Weights of a small GPT-style language model, trained from scratch on English Wikipedia: width 256, RMSNorm before each block.
Each number is 500 + 40 x the weight over its row's rms, rounded and kept within 0 to 999. Layers, rows and columns count from 0. Numbers have three digits each. The size before them is the row's rms in percent of the matrix's.

# layer 6 MLP down (transposed), 448x256, rms 0.121, rows 383-447, columns 128-191
096:426471479467536526470542439530573441519455516521510453510487579438485479462505469523446470504522609468494503459476586487477485542481477448474413516500461570526546500500478443481473424480532504
101:478509484473511447541557600513550533500506519501545501531508550450567479561570459465524500537460474502541460542548541471451551543482501536510441537449561465478515455595433487531510594449509457
098:510502513513499504561460505531464450524474546484462470553428454497530541504538529522531565540507437470522459568488468473496429543508447515404445513523524489481552482499391546518497516490463533
094:524496472502456492555456496598432489510553455566532446463507421458485510490477558485515506586562499417540522438464508436534469535498473565474556519513512507581477490508467494432502466526450521
094:509489516469442440485457525504474528439472526492544407452495481501478473444549452437510493446482534562460495524502477414565454511537551472513479540516442516480504532518543471515495467494509481
102:482520550515500515527468526498507450484494516457534437608488509536534469446557532522507448474451419477541527527520597445507492530412544587496469530456529504468536494489484486478477470483530511
103:473568460549486443469507455485549480490447471487521472425576508632490499488489504538433503498444544492542516530525499505520604498551536478507522516546588533484445479547449485564527475569555521
100:464512477517491436413453436556543614463519526535496519501484474479508551502529477457499532514494565477464521551487543534561454426541479423539502525586461558512501547450511533461472541518452533
098:563505547494463494548496538517507464472523611533494530418394467550469474469450545469454522467535465473520497561434428517541518501568545528471449455446460426477496454536445495501453485445568484
103:529525468482509528540485462443469545466458434482402534544511562511467409475440463481507540442497477446468493491434497465515473482479522453497491504465596462508507450491440544473496473502491490
103:538448492468550551473474497453563527408439537546501502478500496495496527471502440534532521469516489508492506487483599457526573540490470484525565391489504557468478496504536483514463466501471537
096:485525446496489509500603491470526403472458577533472566487532507538505501537457501465492541502439474509510437494504440518489449436563523515492528428460519484476487452550521513452532512545482487
098:466422545509607510480495445537527470483517514454478525486522560542519525540434488545442469526551499447509465498469465488569473573464505492507553512613556566523492551456506418457500511454533473
096:467516511493468522494513452508506579463489505521469455519389449550578471508445540478502530553477508520516473546533514526459527483536553514508490550546462574572481444513431469509519537545455513
104:555480485528545479468537509542445573416459537513490551522539442396493499570537489534486497554435518503467621501504512467509567528492564519491516584493503526519590538556494512534517564458515485
099:471518507491412469459468544496461563523509510506500453478519529494507534476477480448436561538501410392490528507420464451472494481504497599468505545504501448516529579548509516494520541547528570
103:508511519474521530548445500466504508495511477500481550492463574462485520531508609480494495481491593503443495506492507496492508529604486507499475538482536499508506441449525591501514492529497514
102:462488450533516488485422517530582487452499540492525548486478555498484458518501492509511552535521484505523538458430527473517557555568487424470552542540411492544519458515559510534531534492368549
103:508502496469500506546448527538537477475455404470507492569508482562484564429518535501477497526474549552509481508560445463485479454442548456514470482516479521556550413444447490486493499500525486
103:512467523426492457457529481465491489551552470577513425447522537507506484462444480544502508567561548536525485525560510566487499431466505468441499500549523520602490508480520510500516454448527468
100:400500498478464464450466494451497571478506471511443441421531441483518502441504357506519480494492516518436496460543471558547487472484563561514484453509557454458481511561520585411476466518507489
098:487512460616429506523523459560529460587429399491527544456433493515529445510509523510413538472516499524554467494490539455553517529469446461450485558483481479570513467463460534503444517559479484
099:426480523472495502460503527555496506438461435479429444468467428477560512505435471440523478458479416535478457484488480486522504516471530492533508492545521580511502529491604475518464462559542567
101:480524481411525541466434499495503490491493445474557552466503443516549558534478463442482555480507551467454579539451508480421453483490529540495564456510489471467493537582490544499576508476464482
098:492521513542561500449522420437486500478488551550546427490504478533509460483596480457476551537483471475497433501489467534522491508539448515497442558546525497523489570501538527499540532478463463
101:471525499504546456478417507515493471486504585529520481523460573549540559420516494505478518513506498541510517410446494524414482485552508546523569452514445532567523581519464531482482455468480492
102:483545509529451514512535518487575520545480544467528472534468556461443490439484428500531443496508436536494470437436481570535500422524466550536511554559556506510437477481489506529517532552498463
099:535491474487507497474500584487554431550488532417531503457513463518542581497496410507527506514555491553539525528514487528496484565491492505451436524506471438473507520542474472524483495509517453
096:477591518459553601480464501475495552513479506542545465506527513470493568547450511609466576541509534441553562487472571459547472487441468440429474480456457509533478535544393471506520471443521583
097:461507546527578539499500472516492455435499516520523513456383503600521479522540515516448532531466458459551540527522533486526477517497454455499496467516485517523510471437537453557468530483522552
100:547465463465557535487565579434488510616538492482541491522500571517475535488518459456497511501495447456477493496506578460500582462536460530515589501563512501475455472502491552465503428480473508
101:539475438611530573495510541573466511467501518511526478511473546533518494512475483492511558481491496538580422440528550412379510512549535478544476482528486456520433512566499502478482514441510444
100:519433504604445489470499459494470541513422514515540486545487508511471445489492460517456456574550549496561438432554499552491481462474482485467458563525480502547494525507458499436513478537543442
100:432505467492478507475523479466495464462538446427508478423466573473466458489482486476497483558520470461455522468489417469482466481478438555489469505509442476546517529504548525602412489513462494
096:565523495480545518602515505519550512475495560518508489454463505505530488546493505514538498474533466475459505488544480477463506575442569538480513456485503519525509534419462502532540465525483500
100:605537564493496435514447493491466500496496490503460499417443500548510468413472597532496527544554442554468536491502526472457550487535524486453422555457437470576489452525532418494561512474567564
101:428426393567527497453431563472553499440481411496457460549569556450461459501597474511555536512502528493487499553490554548418525500566485487492501439494504491505548539491489456498473524458455518
097:460507474571520534512490567500523469508513518535549464471467519482445569499461485552480437470426472548447450467502525575481555493491502471385490546518546448536509452519496513469447497460454468
095:448480480495434524568453483487496449471531462503484394461502469533484556482490440443495427485455487598518521489508432509542446472528479521532585525539465531478509527429444496466566424508480568
103:473564448462528536507496475470542494483504574498504507560531518457522491497476523525455545520467481536442476490529474467488533452477427571505536525431488460548476457488516520554469528567505504
105:483575475518561488539521491515476407541464475508427510527474574521513481497490588473500508503518499503464503505486476494468528502464525480557543406518512505473586564561530489460545571543467505
103:530498512517562564524490454392471528520546568492477451516498495535495480510557502491555550474504487448489442524446504490544509452528550537444518457561535495496503525528477553449548500436521449
104:458440508555533518492495453485552501468500538447543514550482481472492510510486486573490506488555511500508475473497556429569468522576554552555519534498488510470539541502583487529521537483465407
098:556520467517521556488551579531505482492517520527499477519534529519502494479499502427563395449485474547452433496524397497443481511497430531494553522490550482574503498607565530478505474493450495
103:496513522517482445483578428521471422445496469493465489439465499529538534519537529482453479503510585447508500550500545475532526483517511540473530495557481509502526559509411593538533478519480541
100:506535540506472480508462494446529443502498460474456496501524454560524411479462448529511531485445519554479468481504555520480498456540562429506495469497422527416559466550494526495456498512540401
101:460506493451558481525511507459527458591429537476520493453509525499544533511492465491582530453527502463464445464373491421551534478532513480540503607536535477427537493549448433575544486530474440
100:528504519450419485410558526513485503480556456443559523480598464516590490602474475509500510478511504461437471471532551479528466492482518441521407504598509472580429503501536501478532527452534482
101:434506470478493549480540410539478473456500565546420505483514504489520529403514506469484466550523502493545479528517468508424436444521486475484530521525482462459491454432480469535542479440486536
102:467515482430501518531524508417550516529383451490518448521518493546487542509451544497474450489480564458510483529479494477467474435419586492524512578491506511484482555520448536541510450531434519
098:441404480498507507451501474485573510517528474474526518454497530456438490501436540510516435563461471517520474494589468535562443530494475516592477542512495523541549481472468517503542490474528522
096:518485539508461490523509453522520471494536506528564462503496503484505443577458459462503590437495479488496521504410451446502463548458514533480560448466530471543455545567490563540537522450491393
100:460485469483475469512474507475502535573583521507520415521431519525516554436416515474529503517526468494556532535587574431476501489467548454457511476476518459497406534452485504542576484495560577
095:441532510516509514486533527482471520440469496501583486505531468476466517495499529601485542442484541620532532471456564445513431503478544499475584467553493480568519543551524481507540505493545473
100:492465478496527511530480521552546492484514488547490495417550449495538485539515489560472541481564517527628455499498527466518466537451519549442437589528453433434579445523522508434436462521526507
102:504545464465490396554439525499464514532446513515540502532524460459474527500508441516506503522475505504540461507496476489501557548517535521519486529481513508467566583520442456531523517522542570
098:538455498505515490461508518512560486514449505520521535503458492531503537439530425501502524444506457534499509609516553523437432473398477477465518509494413559513534513477447508559477512512484518
100:511571503472464488472450494423488518471450508504493501526454556530460530492565503496494536517525540548510566524542524447475563474545503523498489568564539521519526560414499481506579471587457494
100:530496507485418522489551472535489503472530515476378555496512509518510461549561452493511498486527508473481503424551484602514554399515480506472466459528519489493402571539501438497517571474394569
099:564544488491544523519501507449563526474544438382511482460533477516477431540567462509490504519537453613482512570517493504487497572505541564506478520566484533493492507507502491495608498497566390
095:508458502486465471493496515505546530445488458485495438538514454507565535546521482499506502520471490553454435519477490495478563503561492562471451553450452448472470502594483544542521549475551518
108:511525495437510494496504457520471483542446493521558481531605504522497495545437536583507546474579519504400512482444440457553536525416501485445469560536509470518493466514445410503485453524504513
095:592419523518542578480490502503529509495539556547573467532523486438481470498551509536459505477415441437530504467558455465513563486465508419504560474491549560548471466455400537515498460506515465
100:609463566504421470543552462506455523468513544549575550452540498481430521490508496520530492489418475508411527497562489534509472543433481452507457510475483561492541442490523455533567492527535486
100:507523505445583495424528468544487516516500502481514441560496444431515559442496488529451536441468487451495491560491441531526513549487537476509473536530474500450497489478557485561486484505532430
# layer 6 MLP gate, 448x256, rms 0.174, rows 384-447, columns 128-191
103:479507508569488535500445583529509521476514441547477412558546498496501485589497544395550517485478464465513530471543521538479431421467520432478473550485507565552468454435556450486464433594495530
098:480447457466500407482482449431450478471543527494516538489470461526451450502510519473430501531467449499456544484539496531548532469424440542420503576553490491488504545479531478481434473531488449
097:491508491555497490464605548492523456512536520480457405492482469550511487505513573507509558436611465521511516503499482449467482506577531570490553477513542458438529562516477478448523482549488514
091:490463501488505541465569532566451573481499514470497481526469474495536512523434521495521473497511515564522499486468488465516504533474459492443485494428460487426474426437513518506498456578460590
099:534516514545458488518513490450563561475417547482514517540473449544421492429520514493516515485513527540494556517527434459498518472510522486501566473529534562533525478498527529468605509462544540
106:490537527545468500450440484544548461529451515582543539485451556553550556497452551558535551498507463520514552580530466502447449478506511537500435478415470472421473465468513434473584445492416396
104:482538475508500518484507463456483457504458500514504478498472477514478531422512461518482454512461490533501534500487471472536554492551559442506444578497443503490496506436487475457509539576538430
103:505482544537545470487487528565509506471484429509427543504408544552518501500479468522500440500457473441465527518486501474553533453473537450498492571512409496470523512512497465457413552502570486
099:485525525503473480522521514491591535460449536450515512553570537600471489475517492562472503527490487506459560490489485498595463485515513489459514477476556544394450445497495482591522484508428423
104:425557518529550427543563475542522534503583510565438464443420509518503510541466468451508484547545516472452379503500497522505589511512551518527504497544504439518565563421460527488518515460532493
096:470494542454516502517533462466492533546582544571456517486561524518409511482462447518558449526567535524432527558515434488521445557394465472455488536509567464491444541488509502491486506465538516
099:508485533511515453510615511541476472540443536481512520482497472539451499430471496508527491466482534478492501426526525499518511539496497478570507490551436553457510552426495524478489512500477496
098:463481497445455476513505516449487508468542489485510439561458511494440452483470511524511476523487428487481548512496498486519470507520467482537561440518531566489544503481522460550476485474493469
101:592512566502522498477518431532603534472487453549426509540554412503564516525418543531521466424506534549517493512490465549526534462480569496469498528549504497462531533520403474515540450508521513
098:536480544481467386471529511485539475548527491426535507554442552457465518518505506517440565515497480505446420516515538493538552617484465519474578478477497527569423565533494494496547468460568488
100:481430530503489486481535485548458562447470538542467460499499518455436477514507465491533514468524457483547514529520529521488531527511493544497474543492471517530493532460437580490476461476531486
102:570487486546577525521512481488490507520439455520487493495501414463509435507491547524527501545533587520554510448523526519478434491520522498473488519511461516552506483527491512467492531497486488
097:525412529471571483421526511451613508441525496474435492527433482455478424440480492501521495528476460470587550477551534537544474535496544483456432430588515484491509524503464451514534503503496563
100:493472514529494519505506464492521499512444570507474498525472461544535522518522500520520489472441507509540470489460447545558513536512509438495487608497465555475475565452486515441508487464483474
106:497586470527541490530574492529533459446544507544538485445495413501534479530414475587460555517439501435546516559459519560478463495510514523586416496493563503519446489451520502494520470526417443
102:494527446476551557472473469509447520523464453499514519497453458511596444456459452467543539564533474478529473518474523477558477525530551526447511538478476531518546482519495594512501522442485485
101:548422485437499512505471524542469426502451475552472472553498522521454420494487393490517504518504466542553508506460468504493488483467548520507485572520508472507513460526576481501549543503537542
103:574410520465500522481533535472567486495549464499500492503502495437478440500479572538524523513492466555480500483576471497482524489569530510481439507503489451532510459575494476473532466490448603
099:413430494499537408460494518524494527526471525488497517435491479561489495580509526477547480573525516490483523477525413460474508586545514487520544479563498477544546508565487443473508503522499450
098:442519458530479452577401511487517453511575557509479534507486549535541465489519520514551482521560483498539468488555457483549431469509480466493513475459472540502525450472524526497512554548463508
102:466513460522504493513473494615545503527438499547506478533517535554515504468461499534474511547466512514496488496493467540422528515488530540473523503546448622496502502428507477499552560556435546
103:475477426506521499538516475461490525476508469460473472509467406476459451452485546518458538514481521498516509550574467569575512504470491450472537507522510564475566533522550530461553454463441501
098:471557497498504455511513494491481416467561410531475561488554508461507518516498507428480509552464489503433430547527489524469423403463466528472527528577497492478450464585513489498528517520503481
092:476471485503466514530507543461516544462474478469484458509535437449587451500466453586509578580441456452425449499534487482473545532477503560445399500520503494419488526512518488435453494455507487
099:550444498501548465474535567531536546428458436461544544517475483491480543522483523484492579565474482487415502456498518404500604435498503524533459464541488504537496441514507518474445525534453449
097:451506493525549466514489504461490426511463508465524526502528525509491562472428553533504470542465520488452468535564498525504520492553494415511501496530436450482507528548514531447502450442535450
102:583496527451498477532503516481531450422570524532532451547487479523514478481399527541481516479549488502486480530466573486463495579484521454517514610553538546518436507452510554530445475510549487
096:527453486447450519470499539510462481523560473531504538525540449513499560500483509479522540467494530492483432495464464479502418492412523540528572469446521549503444431427537439470524470499438550
096:559441519522518533552481522511459449524430509463483501541481561514476506539482449530491508510525496528518548417476583448477521500448525570483508528456464573481583574430465480449515457601452525
099:545540492460477564500489478515508511465460539488480441479535527543473484480525491484546557491586546537449508471508512481515471471511454488503477528500557531432530396510497509515580549498515441
096:545514533480425586525538556461502497496424490498478559520496429569503480499521455435526487518530461555554465472553594548535515419567434498488604452531468531506473492510545554515482484463489466
099:550529527464552499480476437414498531480483505491561537431544532478507531529499484482522499531534483478448561526485598566501484496519465446473535487467498440436466463487455442503548539412532410
092:500513483494455463497493468506410506507533524475541501475538505537556429551465556536503532567485540563507427505458520557485463540516537505540422504444519517431451498504497544551450512519429540
100:549542443510513476433552489460502501495477478465469452476498450532488444477571556418520537513549491589515456543444550449456577510476538520488485537508519518527470446526502525502491488538466536
104:423534531558514514410511492451506471474504464452441535501506415561548459526495418537563535459543535516513526485547520467546524512545511521497508490572555550502447410434588391536488493468485495
100:478478502454531424553465487474506562508509572478501517489500471544470467512465513503445521459510525489492501516477542510567552524474459575535525497516472494431526444505470591485452517468502488
102:520478500419481414479455513423465489442552542460557468460430557504455443511517477590510469489455520483482510498520591495494510489470515453449475531469576511559506564506572495453532550452415483
099:520406544453551396475511423488464533498455508513518487482477511450502516460449481426508580555423459571549487544474484491574504438524505445488546516409543492593473480453538532488434472454471463
099:511469483502518455523561484510442478453515475506483498509506555526572442507520495526577549425545415470493571539520559575518534463485466504492535525486481459493455496521504386585487524474437524
097:486467515563439466568466481448438444507547555461528552533568495513471526525569454457541571461391489610482437551466432488534470493554558480514505513411462487467487462477540472473483447472526442
105:534534476541546440514537394459542543506474394534499404521484496493522458560577465467595533519488451459462486463507548499533494499456515524487415586555521487488511521501515500541486516502439459
103:546505445464474475496413519466526516523576584525470480519532492490439561424539484532508552488577491491507472562501523504528512500511482502513500469452458543539518424513543502523474498534492414
105:498483457499525487480470533481536547452463500619444466476453564557580505545608453438475535502433506554497567454462431478531483463497429493534485520519529526574487518519528546558517574540523541
102:473503531454436489520472510543538506498459495490458497447539484532488463543578474472495511474472472482493479505391487492440531485527591503529470492477500564455537447451463478542519488489518437
098:547482550485496480470508499509539512532521489493565464483549495493539462556508585504537512472523597578516543438475462536482473532580530523489497447523471505542502490470490580470546506595430544
094:505603505551509503479546515496544541523532500451459507522462561464460543528467494501497476500509495471555452498484510482526529437565566498439508382500511523522491433441462478500559433523504506
101:502536478470553542566588503543530444552460453556453572491557523489508477474547442511490516522508515432491459514515565501491442477516543522539520459536457513476492497520464505522488458552453477
095:548490527464534518492508437477499520500549473498470472425476487519506453572484491608477554516534422495488394489480532481541487510447505488516449498518523501483510502571505472473477526517514538
103:513473549549439538585478473551467477503495509573536574497482551519495479489452392522540516508471496510525461496599463528518479449539419486448449568496469514463488450545481556566518536473491463
102:577477525502519537563465434465485479419564519502456582483482477544485529516497502532526434526498536529552529525516448500482540450530522451484534534513557484542514508429568587528540460573449501
101:474502474533515490521460532482420488495469524477484492507509536498543477486509518502466453449426490546565460574528497450511532471511544542531481464506559493499503576482451500545616504461544484
101:523475425507566561503495446399489503533473413500457492612483561550502488534481535565534549551455497476459511554441533454472480473458465474442553491515468508542475470514517483462557479473524572
098:502456532600511497542435477505515526444458459463469505553487494518580534477499488448551533517501549534511447528505525459467516569503505434428572482543505487593505574480492492503433479507488561
097:563460518492495502460503539457534470507549551521423532511491511511478446473391453538499498488499488487501605503490539533508501520514531476524471530510563517462545417467515530435536478540546470
099:535488483468521484489556516514558469502527556491503587517523531489505471478448502473514541560440495470510475518459466527610370454518521425496456522513563495513526476461484435529524486537465465
104:563516536518360474461494415472511521441524524421532450482503487554474558518488489489428493516439496524525487440509491484493506420518486463534462473548537567455544417498492482535546544502481487
098:530477512494511487591494558409399532526475475504467416477471494483600491436468511556560498465457501530565448482504546550552470460470538513523481439564571449452471504480522514483410565507537497
103:473529448481439493447537463469440478481540435499538549577464546443536525490472490582444521535490451532500529534464593473482541536523446466498498528546447436471532555519505457515483481522513523
096:548507462533455477509501509485435482476532493463468434462494531512496493446466447513576551421501432480552490539523464486551525513472452570475516500527487471512553559532497513515504596492446550
# layer 6 MLP up, 448x256, rms 0.18, rows 384-447, columns 128-191
101:527559489465522485573456481480582524503500491541541547504536447471536511511502507541405478594513456488497485460588486535485476495501466411536507516469469437488530430533443540479491461488535438
097:504565519491512491513408516558569507466434468470365522486527463534487511506512524443482501424483550536468456523564461430489475554516480415506519442487521484527527499423469519456470483501532437
099:454558493515477543470526559487435435510522464560516527577504451519559476490508543473517441503529516427490557512471508501474506451441531503452574525466504560526509537516475529577484424501552483
092:559495444468457456521522424494564435521590512534540502501525459422440528502552494505458540492456498501495534541484553511537438550451543442520410558553504469556493534568483509490523562523502473
104:516462459485500415479506541498444519483477476484477493574507505555453547467487539476537552534498447504566452504490478467473533489527459555513508512437479461498468554470541483558524486597497554
103:481523483509537531481534477503585505462481563538554497495566471505493443458522505487527499536506443495460521490526508603543582442441497523477492481550549517529419538552524523475484457510424506
105:541406496532489523525463494403469542511552440449553536423505497535427492497564460492454434489470482567521504453457489486555565553547455554536467522469508560532473417475530512487528553455523445
097:399477513489567445511506501434509524541494489458455481519491560587537414493485561535536499526431517503527518521511476488479437515465430493513524547548558467502511493483512487517439556463493482
099:473536435555576532454517537575475489519412549492475508483430474503501516555480445534495412609495425493461494483494552492492443464471461515518454496488472537490474542526474541445535448511507525
104:475455509486570538456446473435547468505504476485499466466479546458495479411458496474466490463544432507507474508551486553478446482622515571442477465434461518444490493505525467512454488468517505
096:474460521551506514491514488483482483446566531425489460545384495484481445522524490574430549549472477542549513480527543521480541475555581426493446432495464497504504503519470430458498505460506528
098:527483503558552471543481515471442442419440523508472527451483511498456546606531522516531490511507432449440522530515495594480476502483479554520433531566482494510560482556575554426475410523477469
095:567503401562490567507540420513519529511462532540459466485523558559506503524535459477518566490527477529496478477425511487507489481488543507463512483475497503479442536541463460447532519468524495
105:518558458507508419517426572506550524510534523440508493492487477524496537483536498449424529443524553516568553454518531417466543482489495386517504521538505488483528473475472503533479577479519566
105:545534530505448503552482447489465462502467465475580505504455471500515475479473475448495553496491544493468487495492473478498495540542464460530523491400477535499516483457513482548539564494467573
102:478469537467525452515462521558481531479532506464455488492431511562474505471510546510489478560452522496481517425501572487503453508518505528488481574513467479456579511506521434377532573534601544
104:467478501469497526463511555494448500429489484452467457544497540448511450514538595493551518568503525413545514442537552462487481547499495437502531522463438476476498446528405460531528467563474443
103:437495466547523443445464561535513528472552555467498468512538471479586488464479524553513568568394450600413538480446441512529573537428474522531559439474561533525469454481547502504449461530482505
103:452489543496536540533464516483488441499524462457505430541513487509450548444518526456480527514491437463563582500500487422538538489519505428478499482526477445493457449519531498471465555469504531
101:542497472468567469484508467565532502573568508510515526567474540469528403518518546458540512561482519529490516482521521512476478440481474489368488498507559508524427498541505485505489502499500500
097:484519506434441461444522469446459442464454500498546536503419527529505396409464530511486426472521485536490418533482487543532492490516459528494562497489480536476449498483491471505517471480580481
101:532450489544444506464515573406460510519474549523572553504542555518490454464498573478513440523444545571538529509492478479483545503542508502462435577439518570477496506537514432478475505541408442
104:530428452477568510519563485432536485524481490558449480558493503530421502502560511533590490506473423525462462516462527476490512491524541613507514540519482488516492526469462540492513543483496544
099:571453527504502547473488539533512492470556524497539509480533402461508455445463419515506464516465552504587500554459467510490541567562517535526529489528513517590520440472530504543589511535465472
103:365462461414467465467438490465608506517533408504439479496453541491446524453508483516502572536459526511487555493452567470504463551533486480559494544463490426480528448622522512524464506475473496
101:537519482613502522450500481458453435489520571427541500503548484481464516435521569568564517461454509491522490444455536508462464504534502539533531557469481564530547466548490397553484499472506476
099:470518462467445514520390488451489551549516508500539453476537497466512432540454564513597604491488496526527648513617490508495467509513543415527511423473498519504541517567491467599511496455536557
098:528462484431489522436533524496556587526476511478463440506462544498556470525507514558537511492378445500484578456467467456505499504552521449514498446540492486553475492540504422583467516533502438
093:512526507480547502470551531616503470539519528426477538443439542550506527512483506471448510488539524560476467572516506541554470481545467535540521451490484556462557512569520494539485513467511540
094:546490498488464513524425529495481518472536557495505468482468547412462547478430490476519509516469542479547524506518487549490581513488477502490486500553474475563446465492478578465527465457451398
099:507464541556448519481402473507569545543443456421586532454447489529460478513523561510564492438439526549532499491470572516492523451498532463453501544486435527492532525579467407460490524471515510
102:464539495493550500565553529530528545451519575462505534494513451532505516534529439549528464559517567485528473514459497493466450482458451393534462458500481497526509539456509523536488451532445567
095:532512505558525570507485493487578481531533456547559533554555519475481539486404512489449532492559531526523481553465544559491459508467435478462503493500449575566533457475497514482566505510505485
099:557491546497535526605460526499518544420507524460422444526426457454585514473532511450588511461500528547558487529509446431538467544555470452474519486499516525575500477518494535532519574502546549
098:565520485452451472528535502491478402540534496534476444529426538500493399509563507551448459527541455522491509457557544514531529486515545491474536475442506523529495441408536500481477535457571522
101:489518528536497545439416558514429510496465498546543477501516533536486525543501466459442496549533426533559472486524504508486473523553528473539423457555512492487463497442523453475494470542512573
100:466550447521517476536534512543556532558524437530513578569533523458444450442536485384489498519503516438505505453503501527448500473551522534556528543471483457429604456528491506497538565431573583
096:516544542487531469533445574532544485507532485501488470533461498520567488551477523426470461510527503536546455442509530460515464573406530418514534541471439461478527541519568490467522457478481481
099:484561514441484522462461490511574588551474427493507490587480482486512522494469512541487495466480505494474500499506529379519511464512467528501540511503435499466508540538509495570558537550579462
104:528511536412537509583493403511532502484562550507478499443494590422472550536467461479537498431545514465458484486499557487501498486470469486533530446503532436510474479520495481506540540468464523
098:500456532521537489559454445547498505525478482537494458460469469480571526555545476478504467505541594503446507427446525529414502557517508542454489518482457543494551526483518548482467511493485494
105:529469459451548430462511453434479562559495521473482475453580462467481517519525450517518473491481542438561484480528553535516499498433542500486524547467498553540535475506487521565484524513455468
099:542442485511487479554503537485472488471495468451521529531557534559469511499458461497550429450487521474472414567480499540486562550431568523550482546507619541539476525549508439484486481504495483
100:479447558447509529566498531526523481466530493458476459600520513541449528494462454519479472518453543423462499477453543516453440484507452512497490509450431479543507525512490534508510521452505495
099:523524541497540498483556548512478528526471511562493536519537511527498547492522557567410539512463475484523514582499563536464545535514499523440496424567501428464520505440480502416465570452543498
104:468551494544470507487512519517519522490473490523521472514604442528461559437467512468455507465498485476444459436538493467478413486505516554547501538516490560462512512506519494519463442511523498
101:522534516466476515453520575523511533430536467414560464500505401531529516586416561551539493441491520492500461486519529448485488505524493456445446473454550412472513511460479457517529506493543498
103:506500500483512485435459579459423488485441502509540515464464554468431546470548510487524492464506545453501509519518485518500469502491454416504510443495536490429568543540492549472619510482426534
102:524505465546461491494586450590557433513508469478521528462499475561468505510482505453475449499431504538492476451478475494465608537463542478438522451426497485524563546459526514490529511509471486
099:460552541416480490422518529432534503493390464503439442555467527560523495516455478547502542500530470543500448472494516450513484449493513489521487476510500525475489525423523491493390443571511584
095:508477514557503570472532472506572413514518480517581531558524550481438540537464549516478600435500533470481442514487488507479503550487554524528496486486553512523591485490535454545522418445542473
100:483556494569516571502531474545507484541488449492530479425530530490517446479544514477518497549556496520468540468537482511536500602505477517518597521446459434575455511514532454511534535531476390
098:469537476501495551546493500400435477484466512554468479576481427524458491544475497446495491580523525492577523489467496530492446460557536524571461578457449541515479547396487485496490485601431502
099:466470492527511500454542475552522509551453552468570460433473448529519469538534552538494456537481481457472469467517484563497502471485459476408415511489537411530540462479542503491503567424466480
101:487500454445520500493439413461427481482509456600447468495533489482525527583487548441522571514537513546515522523468551498516457542511497463500512476503556464571504552513544504497460525432509465
096:415508493519504492442522602501516542531525433459570478538390530557488568493493450439515479464499531477453436513515482484543449541480430503540514447531483425517567530519480446487547526560494578
101:530561547591412477446488502594486540489473545468512442488494520474569544467556487449486498507462462558520540523514496465528476551520488489594458556506555543509483500501561554587459549573512507
098:513546443434474470523543510515442493567560535412546484473535514526491481492528517438541529480510527539530512512488529556534447532502512502446439468590482475496496529525496560557460500540429494
095:439492474585439513582413534517516530527564471507470519507575532467488460512448437601490540492501543522551563491530504565450516509456526476498469446555510518534432456485469492474483435427507493
095:502471550533414527466475459509546456531526509457522528505438473462513447604453453437457474465426491480520540532487508538458498461538480548529537471479480511488474448556482553530539465555514545
109:492556475514498510498542471467525461486418402513497614511550525521474460483428485477497473454599427554459496456471490454483535509418439480477480563478544483513463565555522531511489565509547431
097:524477455488534450523509473516529503482487509513552472517528520523462509493504425545472539469534502541405506590523476449518452453444600562484473474496500479462491485516496433508490549464504428
102:483521478476533454494432546420469473559524540408471486489522444525501461548480467543454503480562448483484495473469511477471374481513522511456463533472478468538512429514544505447466443549588475
098:567565492465433426510458404455439564493541497523528488500456432439576497463436539522479542461506474523525515516490490482559477524497433483474484547489487500463496511499524477494541441537551518